config.toml
hidden_size = 128
num_key_value_heads = 4
vocab_size = 5009
init_std_qkv = 0.0442
init_std_up = 0.0442
init_std_down = 0.00635
lr_head = 0.0113
max_grad_norm = 0.5
final_lr_fraction = 0.0
max_steps = 9296
Each number is 128 + 32 x the weight over the matrix's rms, rounded and kept within 0 to 255. Layers, rows and columns count from 0. Numbers have three digits each.

# up: layer 7 MLP up, 1024x128, rms 0.259, rows 932-984, columns 0-127
# down: layer 7 MLP down (transposed), 1024x128, rms 0.342, rows 932-983, columns 0-127
up932:109123091139148145107170135186148135144139099129105150156127179118162192063097086193166099141076138094189106113150058153085183075102127158099170099132148086084073148104134103149178160130142118125110138090109064105079134104127134158133081105108125121128074174109188219118106123096142086123206124143112097126152114091134104141116140143172106137107147113153163164123136140068136181123102
down932:076132099116129146155166094102101207133135170074087175112080195126128114108160115185070114137117144138089094090062122146167126093144090128082153099153159155107126105165091147115150116169145099134138091110130187117153131120126086197104157086106175175075033150106152109117129201141210128117177102153100118067184127127148110119155115116126129119152092103115143147078121167180123114141124
up933:165075143118153114120140162158191116173116142142139125096169145132179152071084072154166072112148161118116131125073149169173157144187155112166166138179169147175134101062149102137140153078183112126037164118096070135110119149161169090081142148115132159154137073072160100123113170110126045169129163073077112149115087101148043154129178132169168129089122160095158091138125154171194143136133
down933:086051185086087101189123146082165136084151077142160125164092114124111172120134108128166089118137125112106122146145115117087126095114096165113101099180149196059102140132110184150096054165118124137133112038082132128142087105141158142115178103147101192108189133126151113159056098188116142136166136119148145091150078148196130158095118134103145093159139135124118127131073098059114130122109
up934:102134117118159138159150065124135141130096141081083145127119173074141151156141088084092131114123142145111144141112140106130145085132129187137144127144144105080164131167133121138101096169126076112138153166168088135168111132198176135142157192173179119181061150143116138180102152061185129134068139168140047128114136161103152166100121087161114108132093117105114102128166124195101097178152
down934:137169111141146177159165076081101140155166164103141148112174099150116114163151131092177119095110049148109119133145162174066164103148147127119133053142126116142176113190149142197069066136105106095120138173155106104139147082112162166109149129162148160142047162117153126146152139106119134195103045099118144150153160154151057147114181109137117116077120127133152142172150101107142125150134
up935:147110123075154153115195148158119155140114126108130115150153156130152133055130095085121128164071165160148111142135080133126066100160103053090156088091096170135146082142186113193164118137054091123108197135140102165148126187130105176145171155154153167100130201116129151069140151120109118126083162103145156157161170091113163156157144145170118170183138168087077176133166108095108077116140
down935:106099153110157082161151151166124171165172072103119113135139161164013138104110058153051133047124184137177120164127052124158198204149084157145130119133170109128078097126105094094141153096132162083080135120198106130131181109144144205094120104113154184101146091112136177113100155116113129120110096181111170125134137124185138149144132117108101181124114139140119140176163112119132147085105
up936:096037080183139207160144131083180115136136147162177037117111140105153119108255199049046117113169129090154143142139111078071116150098157129142201087120070103096210145145116086145136201101146074149129137106128145069115137096229142209088149127211086166037160139095139142108102107146092067082198174103212170099119194139211096175162089109117143112094100174223085042164152168141198145163203
down936:086024157177112149049080106093205051159038211132193108182102183085170122114175121053112112132092079110131082243117124096126161221146108205093236090111035158185135222114215125097244118118204128096142089081096134070121134167121045195169141104171115158068205139170131175126090106031124137046143033023198140057229157153216062112159085091158113118175030092164123037146132105126149201119136
up937:152114124118158135137143096114164116108137126125117159090153136132169135101110136126094147132126123092154129225140084138137115143061154152125156122089134193111118129114095155102115131111153110116111148041138124140137107100115134118121090120135125134146130119160103140072098112153106161152139176135171133076123143116121080121128100113141118067104105184173131148125155153129123128160210
down937:126149159121082149098132116117068129134127122121163115184109127156113086138119142122115104120096140144090151075095167151119136124174126119099102179156132093129158196096152106143183108172107165128141129127160157128137112149134128090126144155136153106101141184125103120164181086109111111118099105097085123142143114133106171169135151169107132141155138096105111112092121106150114155089059
up938:080137136127121137178064113158128142131130138138079146115137163102073118115148165110152118109119133133107076143085120071148127145121147149154149118144133100079143085112131122150174182186128169103125126145104138044127174153203151154106157154101118090181113143105120112162133120182165055073150065149077149129120050175152111136106074108113109133112144128143131110132150136188105091144089
down938:161089134138067133155123131125075135123079097103120111147145149116132088074135134147180127150102076103105121105091145151069173183100102118142163153148090085120172145127145152146117135075128098116074113108091146094133180184142153125215135123098156116132183157108148159117069107132098130098138168069156091077137159141198101122118130112082109159172118158109080133125143162067102124168161
up939:147096102103154151147158139158084147138078145168125038122141089143128144064180070110122160137166129107112149150153159176146165140147164111098131090136166160152109112138109203099065148116140123111161110137111136176079134209134149122131107137120133086137175135077143184121061132129154093091141171145112150142162160146146132083162150145163165121131141128136168153141090193202151117059186
down939:109115190168153074108102083106182107149116109120140089107132127140100118126091132118122129136129091137112119175139101109110138098124083176102162157133100138116103100123132060176143124156104159128091126159080175165166196137092152124152085096138127165196118091116144135146136157163164082138077105143122171141105104100086179116144120150063170128102120094106103130147160033125085175141111
up940:060163085162157157094106139089106103153184114147094174112206178108113100135075156181112142200099140128099095108130176103177151145155135092128178094156087133133091084137191224122135128127151103137145143108157177205124117164105160163100130119088112094144160133067107122115134117148070103087148173111098161141101078124125106147111104082102162061051107145164098127112149158148107128158068
down940:142100109134113118132110145131147130114100074134105149178111128149110143089091089210108128137191099121135170206186118183096149079113144159205160126149169097096129131140162133082167063083177139110156123161109126109104043142186178148114092129137098139117130114119111147089091116172143165088145132100098121135090071116144155114116078104110119094135171115101174110135156154165128108107166
up941:138092159153149113179100079084129205077132121125162155137182137131121186081107160135150104145082119135128159104129124098124130099066198183176151136142169108092168175136172112106085159108143054147086145168195101150116098151154190082107126171169132145178077125065144114130157165066070108175103192155191107078118095175072176119177096145073123126114167096078116073123183126097099084125062
down941:174184177141149137002106121152139094091136072110159070174136102111140076166128183078167108138174078142170037120175167111083140078162111172149087130164114091167125106126065106116144110106149156149159149076123092188104136074097081146166154080120108138094142150078106168096152128145110109115179127061165138063144165078095151135143096132126146054087158097156138113121104064209126115115134
up942:053155109132174175153115191154136141113137114143087112106188127159134117171124057133155137086126149122194118149104129134130071119167133119192154087152137127101105112132122142155126129121137114128140109177123137127078177090118132136093148138094130093148113132122062177096150078133140145136127105080156074205163141118148119116195126178185149168101179104180084096134101150121153113073192
down942:147111164100106131153160069098165136192186185134111085152097115147123185095113129127111163169081125144151081150125170129151164118108112096113040132117110186107137113150098083119132103107106100145159089172143119159163101195146088147091102120160138153158161134115094102120129128179108133164199154097100101141188137105067113142139160128133179139147156095088158131177118126191170093112122
up943:183129140167161130086158095186143148134146095096167117124108055158153178143075127150115123090106124109171104186151189106058052151126117109117159147135113109146135154171195138128174129121150116067082048138163132134126145105110064050099097152118087116152128169087154131076076155136156148159141076098166192130130137180122111170088134141097091138057175119144127074122164082134116132143167
down943:138134091131122116132087109133082165143114124106165092059140115183105101138098185135117209142153164141103140212176151105137077103055131087147122125125158094132155182101136136135098122106100111157180173158125139138126084089129118171135062090121116120118124117137149111119129173034087162146101092096058067169139129122183121107176085143179137127111126180144147172150168124111157107111086
up944:159062146144084143154134076096128133113122124122085141137157150135190120153119154143180111133132108235118094184125123111183125115163177135132111119155157091172147133101148114096160126062104105132159094159179025132189116100078144050130153153136111200119176110118116115100110139109160106149139123136100091103131121193126144123127124089148130104090124151140151106088162179147149112116143
down944:094150101135103101068156106106144179145097090084124152122064212097111136138133080143111089081131124168157136092087126131121130177152125162091136061118185132152082096075127154168106090201141155099054121075159189089138137149106164074164086136095144146079154157075165147109101190092089036161145153115105140116118183090174093124103139118110104144129140132142121115069119134118109070090183
up945:157104166074201160115185084115115143155158149176129131192077125137095103101121095172065104089089101113098111149139133140156120106102091134150164164144080159117175143147145145157178079133154127124142090168111138118148125188111115105098116141178135143179101089170140139113126182122085161151142130141180135215168167123117131144147151094150113157177169137126139117086156123145176198128105
down945:133148109161116074139100138165128125116107073123130113084142120101135100168133202145154162128107172156155082146223123161115121144153164154055130192156172141132081108114113134085125161136104144143149136096117120107140147077166163180137138106069129142126181197148129140088147117098095160134134129112089109103141115148127127082104119128120149124104090137166133120157131159155095145170128
up946:070122082112109147121144161128166135148109149135133107152108059146139168139099109186086073169166130147140144144159104134177067131152158161108081122134135139127127112139151173120126140156158140124096132068090112151153110153127147074094170091133137147144142074156146115171122131124127146149127060083159101102087166141103148110114122149156156078123143116176121023110111177148154130153131
down946:167108122116098147151091134132114192071170085188132114100127079157124107121140134113146094118093073117145135124170142174102132053118168120099137112127154124157149119176085125140135196126128175149106104146119173072079137148123120128163138139182160146129141134141075173119125121108077073119092116139108115104115126084139095087124180134150115181067114184189090130160115148062197137179114
up947:115125080115186131108149109158150154045118084190134131129113115092137139101077129137173106136057160119081080171065093161131105101127089141144115137095112130081170195154119087132166101135138101082126163138060109138102137087123051151155074065123100092111157183135091107101117145126155161093158133147159110156102067120137127120131109167133119175148137145054115148125153097095124123086126
down947:135134150076070130151154141161125106162134112084107092155102090155187126088135149132046151144134134124173137137157163080106154182148134137127155151131126156146054087121105113134059178148092158214095147167133191170053159157130179095130120163141126144188134165114141111103095123188151133175136135133116169129102149171133093166162186119081239110160107099153130068149091111145149148162151
up948:146128111108145184134108093121128083084151142149119157111157129126117164130119120152144166115144152141116130150150098171174115134181129150134087161163149113096126123158124134167148134153140173123106152128099113155134124125042107072096084165117086087167128134113127150157154114120119108129160149128173082108129158112110061150121157130109143102109126173159129140084119136134069132102155
down948:172108135140118133163133131094150179161101147150157120094130088129111133160103152105084124126083122177140154091090127091124166130097096088096144064171114137073119169152141149129133099133119166149105093197172176123173148131157115141143159100110154169139108126133130127110156129111138142121107129114095087115175131126127197084101162155151087140180085137144155190180151083164118141133150
up949:127119145188060142078154101125160157092062097114165127149086179175193191117092149133083143129156096072111105169158130087103132136112083128131175131089105089094158157135193154115080094143087072155148085103182117100098141098137127094077138135128127098133187133085144139163137121145143132136137131103158084220158131180130146187097145151156160127158141119114191146211135129109054120100150
down949:109169163191102165090134129106143109149111196166138149132096176138119148156125075182063135194102106151112138095073094149130148183098063122098152104145152145101167041120131178105051082134188111073098076128059096124157102195089119080147189110209047150163148097079171124159167160226169117156134114108081125191108185157125159138126099153172175156144160132102145164122129123122178094118130
up950:120094120200110138078169167105116132157091149111114121135175137176146130009115092090201082156134164153081111140137154152123130117126103144142146129078107137125149193107157170172149113136128161141174092147068089099144101131094108152127084068148149081101132129123151165154124105107123160123102128101126196104171100133109109155097156168136135063100173109149092098123158177082121130154116
down950:163126149122094184134155068108127103117173162166144111191171091107122143182211200141138145122099099108139133125131144165136097125111153115137156134135117142101131096193135145128128149095152131096165162101169165140127169098108113121093139118166119129080163143151090095042131134124106105083143160146139085079084109112154145115164113103134131198144172105123174131099105115149155141144097
up951:150140125113120103117160109125134155069109167136178080100154140166095123112139073168147105191106064152112149172108109141162124140123155063111124133184156105148093182160082139143134105048128134155118070152139123112126153164147125143121149172124140096172137106093118123120179155138134108155167133124067092122144116145056098129110155161147137089113130105151144140101095111148108124127167
down951:129101185179147158159100183149062138212169102080088148178119167068140116112124159109131145134162154106122148096160137131090099128132088192139154130080112148096153081108160112178127108174148110119139163129111118135123114082113143150146132086100133135087114129143086133135086090068152108083091120101160153125096147144162151123098104094151109170117154122150128121169159123181109121153112
up952:134128113089129151116120114162139127145116147129136144163162079149179122098152130099216114097111205137076131147127119130164086125176143137139073169157139151202111105085113104126150131161141155108128093064190112124131090146167112137142149181134137170112129117154152091083167147123066164193170135161136082103153078092154120160169131193136087235091121113136112142105133124150086116160123
down952:096112152097131104185151133107127097114121096134135112097108163138087190195128098159129169181169059135123194170107127140122099163137172190167145118132089099100187178148122151121086083118139140107140151103129100086105113113112148124178137118053178117082114167102134083146134117116167111091122154158104153113089182179109153173086102098179188116142134104119119139138161143153084165085114
up953:149131120130134143186137088169110169133120181128146101103097110086101114085118120155177110138083116092099151169091124129224120133117137125113113163091149146098108127209038149100125123173078182125147152188146156105187228104086106155120071111134109124118141186064092092129133109167103155123120132119114169122157137151147145090103125125147126126114074129109134090134140104139101146141106
down953:084149159134137170118154146176150116142101132099148143212160125115096095185133127156125107218108131165176090038086110141121160158115082124138164151155117082176097176113103080158172164139178081110147085149165103136120100113088124105134171151110107143097114122142131155121158179109147124102154133129095151181117147048027140136159119129133139136131182169121093072127163126101148101131076
up954:196087096124181122039187154169148170153110085149147113093126129122107176121166106157165143137118126186162142164114112142113195174146151086120176182120100130106112143118148141140096130166095091104124110110147161163143142120079127168132105091116161141198102120087111178131138073108157102146135078105105079157102082175135094121156098080106162132170146117086095106127128129186174133158120
down954:167172153163101127202089124131118096117162095186194092093113100170149101174167094121118153139133074103127121061135150147093148040144113094115040095156133145155202133164122087096091126118131093105149145151162136148105109097131106117114146125081116163134115085087094150123126131176112180146092150113123122090097174128101151087167158115090097144066160071087153162164130117139168111103095
up955:119119114116074114118094195155124140149137126134133172130167081126118084081142080178141137097133139172120105111117153119104116179172150144114146062175082151168080106129123136089152136142109130146138146098161153126111124087154145128186124160140134152129172162123084135137178183151123134138152150179142163117128114093132113144224125126122103072189100131172122128115156174130139170127134
down955:137116142100089086141124123126087125102135191090163095083122193121096160165157122102121101143112109140135078105149131133180144110142105089164087189092152096117173173141108112134114143155087086131156140159142107137134117144130150097153144095107137157149155170136152073151102069119149142144138123129113142203119141129117157173113183092097110148085088111117116160116129107111148113141112
up956:114118104120121094147155115080131141096163093155191136186096120091116133128074111164167133129127090125125142123115123089169137074120146151120144153100136118128184135071104157095180147125117071100121143120126127173160093106191132153098129147177160110157161127138136142101099079120148158146126095136132057135171179153135139194139161168170117133109111119094130088147074139080114132077129
down956:042179115101144157122105066172182061170083120095122093128186152152122127118144120108099086153141161148142125126123106157112108197155093136051124068177101095112099117119105126160106089183154153163091139162098121149052157126094150162119124128137137136123099146094124099148152134193109121139134145140114137104121143181071120089116110126085180210140111099120125122067186139175143089128158
up957:138100157107106164136143107062152083070130168130135133133089114124148188126078068110077158148074095176129100155160139110136129113142156154130167113167109116187126145117129145090108131171114102093111150143093153092124156125076155113087117120162125068188105073090133093123136150085106194176108107142122100173102146139106092172107068123148110113119143136137131144205122185048128154150169
down957:113063154131160067173133097163140094137148089147099161096078132100135109094109141082132147160115072115154159112139072158129148202140103181105184155143149093110140119141135118083113127158189146102133185161147114165135103127141145053128097150122146101120111124117118133148173129072194170121079125139135134142118127109199114192094104088137182133148104120167175126142104121132093167093134
up958:157128111129180082116094078125169083112103088130076125128157114165131180072187097151101138155124150103101137123121099122082150153109142102121108152170136147114081232164144136046138117084116089112144153071161089117164130095250035122137081176094065076099128094080156140151143117193193113157107109154104138128097096135134170168132062112123107084173122132121115107120123077108094119127209
down958:125165125104112071100112150104095086199124200139142113118136061154051103107122170109132159096105159192136058113121095117136114075032160106065156148038125099073067166131147176051189089102066090103123135073153095131160098115205054145205097148084101148168154068151153101102146145109108141188100122198145114164161121139118082154155138090108120153100137153110123147117110096095121109180166
up959:130125105146093112148116158118117212118119104117154164131125117061199158105104161150225146125105097090120162069103092124141092188161093137167116091120141109073113205124143115180093187108117125122107142192147090141086190128069120105086164142132087179133083192089139150105171087152072161118126091153170180153155087167077121118165164119143133138143164191181166098092147087092167111135137
down959:140150150108138137127141111123121115164040232166153065122102182177054180153151128175123187112202110125115036103094114108151136125121143156165169164123144173118127097158100123095139074145131155132140056156072121119117099098152087105126149182138136120106147105136173098115120110129150102137101102068124132092161124084139113141143095129179116106124152113124140125151053107101089103178140
up960:134157095133128144073157114102173105138171131116073158160140073109164129102128123128074118164110249164121107148100086180149095119172125146158120107145089149123173100111149154097097079188127146071097125153045156127107137113099161098115104110109150068194116156102089089144142080159112087057168055084200124175076125159122147179126156160088107138127221130113115121130186210094117085166095
down960:167125110098142125139106121157155114175165183145123110165072125145076141131170143102154102124088085084078091166089103129179170130123051042169154104104072152174139114068109192172131080119136202073135114163207162126151104126114150146116147168124098160094034109111117120203108069097141152148110105170105167132037118149176133079143107076109078154148110175085139121150111144141092117128110
up961:083084195111111156078121137193113172137112114135142137117185158143120099080123118127091114115140155154181141070130138095078133174112148133156168143133162047104054120131103085132137118110110125101093153085086107146160130171147105104114166150140071077128163110060196183164088136116195128110165132111092119145129073100125110146108092127126173124113105081130101127101166184154150087091170
down961:160142137150131139119144109077163081152142139118160152112195137150125173112123129111160134197090128099092128165141104150143127091106105137110182155111120199162128148108190099145192142140144124116132115083159150084098126103152140138118113136118165200139120119119107118126147139146077086169132105165186130085166148126140139122114113105101094140115134147146149068158104131085087188143140
up962:163100085160116133154126158128137133107116078110158112093173083087113173105129108090157129103176139106136130137182125085109133110143164142137170117112187150106164172136161194200147124174158118118075160135131124146172131099116099159102152117199112135119132166141135189142154108071147089129129132093157141154142103118172203164085113149129168137165138165128162108078123179090095088114193
down962:146158136116184131165125100098125107105181104123080152142120176121129156157149152099142064093114135155185095123080112131121096147118117127105150167130084086096104152155099167142112087123068104124106157185151127090057147148103141101077092136137077145134153180117147121093154115134130153155111137123107101143123137145123182038156133130139141094061105101109078205130162125114167160146144
up963:182153180144066139121088152123117094137103158114116149135130191145139124158157092199160114125104119086173095157190122059150095121095124088149143132125100103095121146087222122145124140164159106110091172098153113082076086131180071136176106098149131144164111075124141144166096169096089127122152095143129152228077099121172087149065073095136154208069126165085161073140086114103119145072128
down963:118148202117034096089077134152115133122166175106124155173086142124134148165087079134152166121156136148072124144151104150122133120057132170107053114119121140101119092119153088111164118099143079124128072137025141171108185122156109119107173165104091187132111148163086127153090079168090091204052165119186069177114161194074092165132162152108138136146081152115187178127160146167167147249156
up964:077112140150133114142093151137089184102119163130099105134124111085118088173112124150150149112113069033144152135164124164146118090162128133160146043095100028119071144108097086116170113145075116111139129115092120170147186159113072154143104082124129128117140130137169159157100125066105181112139104107150095112148165157119127187117112129097137105109180124156088088137115108103100158086107
down964:177152097105080155142191104139137139143096112166084102155158150126113133109133150127114141141108205122111129148131076082118145130150109073135081132190114064135145125063156146141183124065142078183093149155125106087114065122077164149114112111151100131133146197153126091153117146167110109098172121151119157140092128125130179117188133123103125178134097126152138133110084131145066117147103
up965:100070137113125166114187120165127101136133179163093128140162127175116157047128165159146115119111075122091128133153122187138112090152113153052117122160044071119153165176123143142148139162138099132104061105091159048088123118152179094112117141133121207167133142089164177197196092103131173145098073247145085177114110157141148126104137084138156132176101130114168155128124117121155163094174
down965:105121108104166144121094173117109133101107118165126116133143115122163145182105119120086108119088154105131090112150132163138105182115096092123158103168118081087097146176083170149174137132152131079117137174156099162092076056116135130104141165115197116106090126077111145141107142142143126106143046144101093123188144167151102092194187133214094129188108120139145071110172182115094165105102
up966:134080152174117123081167162045119076127174139133138169172125163193120168078110150095107139112103142107185141163185165145115095157202188142166169094065073132135151143160159092115120136157137098120099137135124063110189156119140167108147156180120144111125159140101099133114133130112106133144086126098104130136138062096096095143093119062214120098134129167137166185178104110090136171092171
down966:163144159131112105161122161049182163118130085197143081128134145130077121109117074106117180140111127138149146058120086155158106087145159134144085138184190083087088171167077140091131107152192122141098141123104161098161101074151020081171164172134060148172102144140157141103171137184129115083108163105133089068063166127080154048069108139148113126137072117175150153086093195151122147171103
up967:090124146077090112127123127118148085047085167130140101120163120156124091083127123162140097123116118085174160112143112117111092113129122109152138127120111139110143162087063159149144105121113149163127139109116045123051125103107104086123149106136119159082091096121118155135108127124148155109110073146118105107075102135122157093173094159200136158113121124073190127078118103101110124132193
down967:120134138109145173143118082135079107113159139083103080101122097077129125153109176151123103142129072181136135161111100144101158072139140149144142140150150072153157093135125095077133167081128095096162081205122179146146129145172102124086154152154146123178120154111091073139089159195126118112170191137154109110167153140110150111095109092120087133072111192142128106150152149105179140162072
up968:188193116138145127145162162136111152134136106148170099096121119088129122156099115118137134111127101032142158114159117119085087117125108135115154119164133126107087165144104131041180154134141079159156149145119217196167110065157144117157105108150186152126159075095224093123114136084178127135114132142139106161133104119103095144119081135126167108098036063210071102158109113154149068125115
down968:117119087154095132097158154090206158116151103154139140121139086102125144097192139078211111172131140096060129126109153093094114127107116098137096096099159154127090062171138144105172138191078115085115122064125057124095124131140146111121047107174124121087088124148133202161141153148124137070168112114090107127178113102109111169104090126181096078127202142175114080156122151123116146159094
up969:111154127047123156165147074187106109132133077100144109150199110127114173159108111167127131096121148182127084151169134100152111162132180200095076108149086079117098155076181141139179175106140115102174140107151133136122150117178097141173061171143143122144121171129101163125131125197145154171119113094158107121083109124118121113176121137207077101083153130108198168081098133149125180131177
down969:152116126134167127179127075132132139166163110099052177096191072128107101179080084206160140096131124164078092112079146148165128142091160096144109122124112132092087122156171135061168096082156097140069117099110077088154113173099086115157089174065093215083153102125136121095101142141100193115146188100157075115069083101137102158145131109142101148174107134118118134115092130117108163164138
up970:098116120122106123118162082093113107121079170119094100125164120083088141137093110145164104095115110175069079138131114127152105156168104132064120164125113078139116182095142069180171150135137208138142121115087120135118101125088156127081136106120101129168075148117164136137161130124166083123158092112086128111158093171153173137132148137163166148090083072093130129044197130113137120147096
down970:144187139124157152138119145127168150105180074133131115126126128123176124124132139154117177135135105118181158104098143128127116056100157130148115094116147134137145091166115188094097111111099118100083167141120112132119145087177111134175123116107137081134145086110155112129092161131094138119091160129167143157135155103102121106080099146089097118109125121152128134181082146128094148125101
up971:146113075048162184177151097139139162143114149192110102138115122117075121069138128130109197083120198136159098169091118126116116100171122094127171160184124110122156064170115131113167128147115129162174138133166185119053094140121090074131106179066112098119159124115187117137142166173134138139142098095110089153144119069150156102116128150140087138146085181141154153149128101149086107120139
down971:157124087132183157153195135163114092143148131096112132165169115095078143126082139179156103131109095168086124107235128084116122097144144102159107123159162120101136120086163146111100196069112120053047133178131121125135117144162180155076142129144145105139131135156095088137079162168057117125113156145119182109103182112080160130149139114099142120073178105141169115130106129088116115126090
up972:090094154095079174162157089167102131134135160165159032066137188153156133112074170180079153172134147107086123130170057124136111099112135154132073107165144137118115080085108078130115186158107030149070161150139132163143164088116164147113142122159131170120107176122110144114129177107095166124184115059084186150111125108113105107168134126171128140089142101113137135091180131113124127082145
down972:129118123169055094109159082131163117133143062153107148082099108177152136163113121163085204204152119151135161093101129124129137177156118180083141154112086100126137202087157156093072134145165140107134143105146148155060085210122111159174106112068085074125085093132130180151097154088130082126130110131101158109124159147115153184114107119121141151123129145138141112133132142109098178119133
up973:136103121166140158120176090091112159129134138161173093149156096136117081110156054159105107109127103178183091127124155086165171126093063160147078122136148185140152122155119031170166174174130116099083095124125131081191138151125082134146130160181109148079181124116128172146111142133126151128110135114190140133105144038128132121166134171139076164088068111154145173133073098112190118127184
down973:178155132090086085102107112172172150098111102099086161165131167117164190090112148070139175159104150121127137162135097118152101162197192091159182121102114122093087141125136213104163134146106091093167136111135101091103117131124149125114109122106125101150089150132150089102142118108121126137150086126125134113164114197096088155123116082136145092141162158112136098163180153162077133131074
up974:117086117161115130165118154134147118081158098081110167101134145067125112099144127155096147157115131081142186048168160129140138139118145065144162114125120145168115106084146109119095145120117129151106116129128115146120135109155148131085123052144174157185126151099124159136110148125184122143177146169121146030144097125147078177150122084150144059086086152133106051100120150146132149141158
down974:137155130086108128151106169110120153159157123127160171071164145140077184113085145109134114142170169184104131139162105103121143084151155095176167167159158123090132111096118113071163174074144133137181183118190130094123139138112117101083095131151127126111136154116127166157107140118191100171114151136081181150131084085130098129145102191121137172224152119187124123183062119136146108122110
up975:155065100099168092135064136138139068149151103110141121079086150094137129075083114124146183102076143104117133142111147124116104062157163056126110116084091158157152138086100182177126099087146201160117161136053126136146203148151146145097121115122125114146097159040136183110164176097116086155110081080144103127101084123154134155142149112100142129150034151111078145129129059128097129113130
down975:091130065105086129170109072113124109158151138128116121175079192060118093117125093093129176122130185146090141131085143132123091182156170145130092142130163153127138177090142145139111152091079156145114116158082151150161132170091157191116130106183112133115061192184142136255088146143162170125124122126066140089142073248163163165169126187115127116178093117174166110095088149155096140082084
up976:133131118106112201142136104113089119141146089073178190128127146152071173148152130121110117023063104107133140164154149103179098128101099138182105169098178131113131174125113166172199108092093081108116128208100098118121104114117139057210015111116132079107151141092131152095045113087100173127165116073099191125080112100111170085128170130116063113055093116087138076143168097103060090076070
down976:123101130167085053210115133130135169062132132123211131161165116165204137162166159104136087095162163161131096077102127110133059099135150131152126139165108120087182096082125201096091118112101105190175098153119167139164134112120174093173207169137146114081159140189149109103130109197182130066100127131167151169092126109148038130161039170114143133118102192119121127153174096188163171227182
up977:142138096107163112097130124109129169116126126157178142090164074111141111099084064174113122086097133111136163151144153109110125156124118142092138086111090118101076104179188134172125144182114123160067107191179131085145160084107095099119050148114190094124100140100152158112174115084123142115111118068147082091124179112121090090169109096055081130118138149179143145158141179073126136106089
down977:108105147097135090102101138157152109119071138117101041083142138130104132129114181149152149096167098185164101113059083163112164137066159154136084199143187179109103135112089112106201124113139128133177139129124169126056149182174102154144127166113113128076178105111122153113093080156124117126148162109098068101146140130150180094141131082131138097148107147067127144110104096147152080095173
up978:124131068094149158108100175077116103150086211117131182150194114153128067097129108153128127162144142134127162155184187145046094108149089227155098126144102105076084101160109130082139109131143086057108137132166124142118105027138103122129172135146160131170141133166092162150096071157087136119159160154147131174134102144156103042113150146078080156057161127130115112150110152144159052114108
down978:097125133169061144116108157078140128107163120179129118121198079133109166141165083134119074142166121192170079098108198113117185102097129147078097183137114200165085056141087048150082123100096113087089123189102146181125132127106150149090170123100125148149133110120092158168090095154141107132166136092148121140087133121138151127111197172079113211107086119167093153141110127127144129138145
up979:075134126169098066115137101034081140076097181139182147127183124085141128108117125125147108127110150149159148101176142100128114095083114144157109105098165112166141172122173091135149109131108163131163149104091098077140109068155088122145118077147120116131211147118098138133137135081178118098141091098153090122135099132189111123150149138166122119193155186121102068147142129125073092158113
down979:102146147191135069107103043139182123124131067122126152099144142087104177100071123125127122125136121112115109100045133186105135125134082135149150148161120134091116198154151120075150173088134138100114116118120118140158130167177113157157133145100087089129121123079127195147097155129098137116107136116120080091163102164045137148023138143142085090108151122102112112128106110108169130115123
up980:138130142111145172088121100131122155127135117132127124113134112040164136147122102135183108114114082173110150134124144098103119153139183151178154127159116128086110169172108113092144159145137083150146163127127148146104107137099090111153118132086167130141108104134180098157131179151164128176123183119094199133133136097105127105146062132104151118088173141115162046072115139160139132110160
down980:160141157108156142137146108128121086157107086148123132124112148161124171127162141166087120131142148113117109123158158068184133103151075141117151171139145124125169089122159183129104102140095138104123131132083119115144114128118115175096104115108162182161158087133137170115108090138126160110162161147145124121147124157185119137144175110156088104113097084173084169156103126147090099095117
up981:204131137118150093142160104133155058131088145089104135094128102129158103097118111158105153122137185104145112128163130077101086136100102122126086136109136186156132170126120133094090140147168104118120116146165152098155130132116084151115058095155110120085110113148126164127163110120067124108101054128148094063141051072215117102141134127096113115103088148097150166084133150094160085164113
down981:088112103135136114122111134108107171135170071109090109131171133085113131127120153153137100128124132143098091088116145147164152114140110141126104088177096088130102094119153154129145074126077133164131106089120127159141140108092175120165181157125095121135155165115127123144101172165165126139156149128129147200077175190097146140123135120159152138146159141132113132124156117128113100117103
up982:126139181105106143126109170139162110119167139154144109084099142151194148173169114114131090133093158147153123142140134134103091119110089160122126133111165132180167132114185134136179112132089179132134176111144174114156131162132162110185108164124117094141173159135169148134115176206075156147148140116127094132180117176156142120151121098091160098136145170117123086165173174165163143112143
down982:137142135128132093162078095122092127143108134152121135132111120088076101154097122145136159165124089138143177121132124135148115131153138093138137196118137149156107163145113108157125193145153123142111091140084132140173159084066130142124144124112144149188104095184077070157123088061134148103108133101132104127125158069099146142075162125131082162130110108083114139191140127074140132100137
up983:125138128158092141117129143203150126164146089143103141122113155107165164158149076218139075119169180145142112084150170122065124155189133107107125099114096104074089088140106133096139079160148096178122099138169130125093092123141180144125121174122133149103128158179108176141144200141115108130130080114110075137216122148173102162119076112061101114100155124185138075111113143154124236091077
down983:118168148092169108133088058134124112143108112101142072134148146165102150105123159166073122099075076120095144105107078120139047148138130089110142098171111141173169145115158179145154111116096108122146144146144137177153130138176091105172082117145133132184179086139134143155109101169096125137096195144129169104135117125129108140112117145138105124120097093094168129170161081099220076146187
up984:136160136112173082169097146132139094110158143164137113084183165163165114103180125147078156114137122112142139123150143152118126117058149124134121120112066147149097111151079147140117137094116082110072174152092134079101109142201150183168127108120113118166140147137111097145092165178138102128144138135072170098131127147151153109133106115085092089140138122164170122156182116166131143137119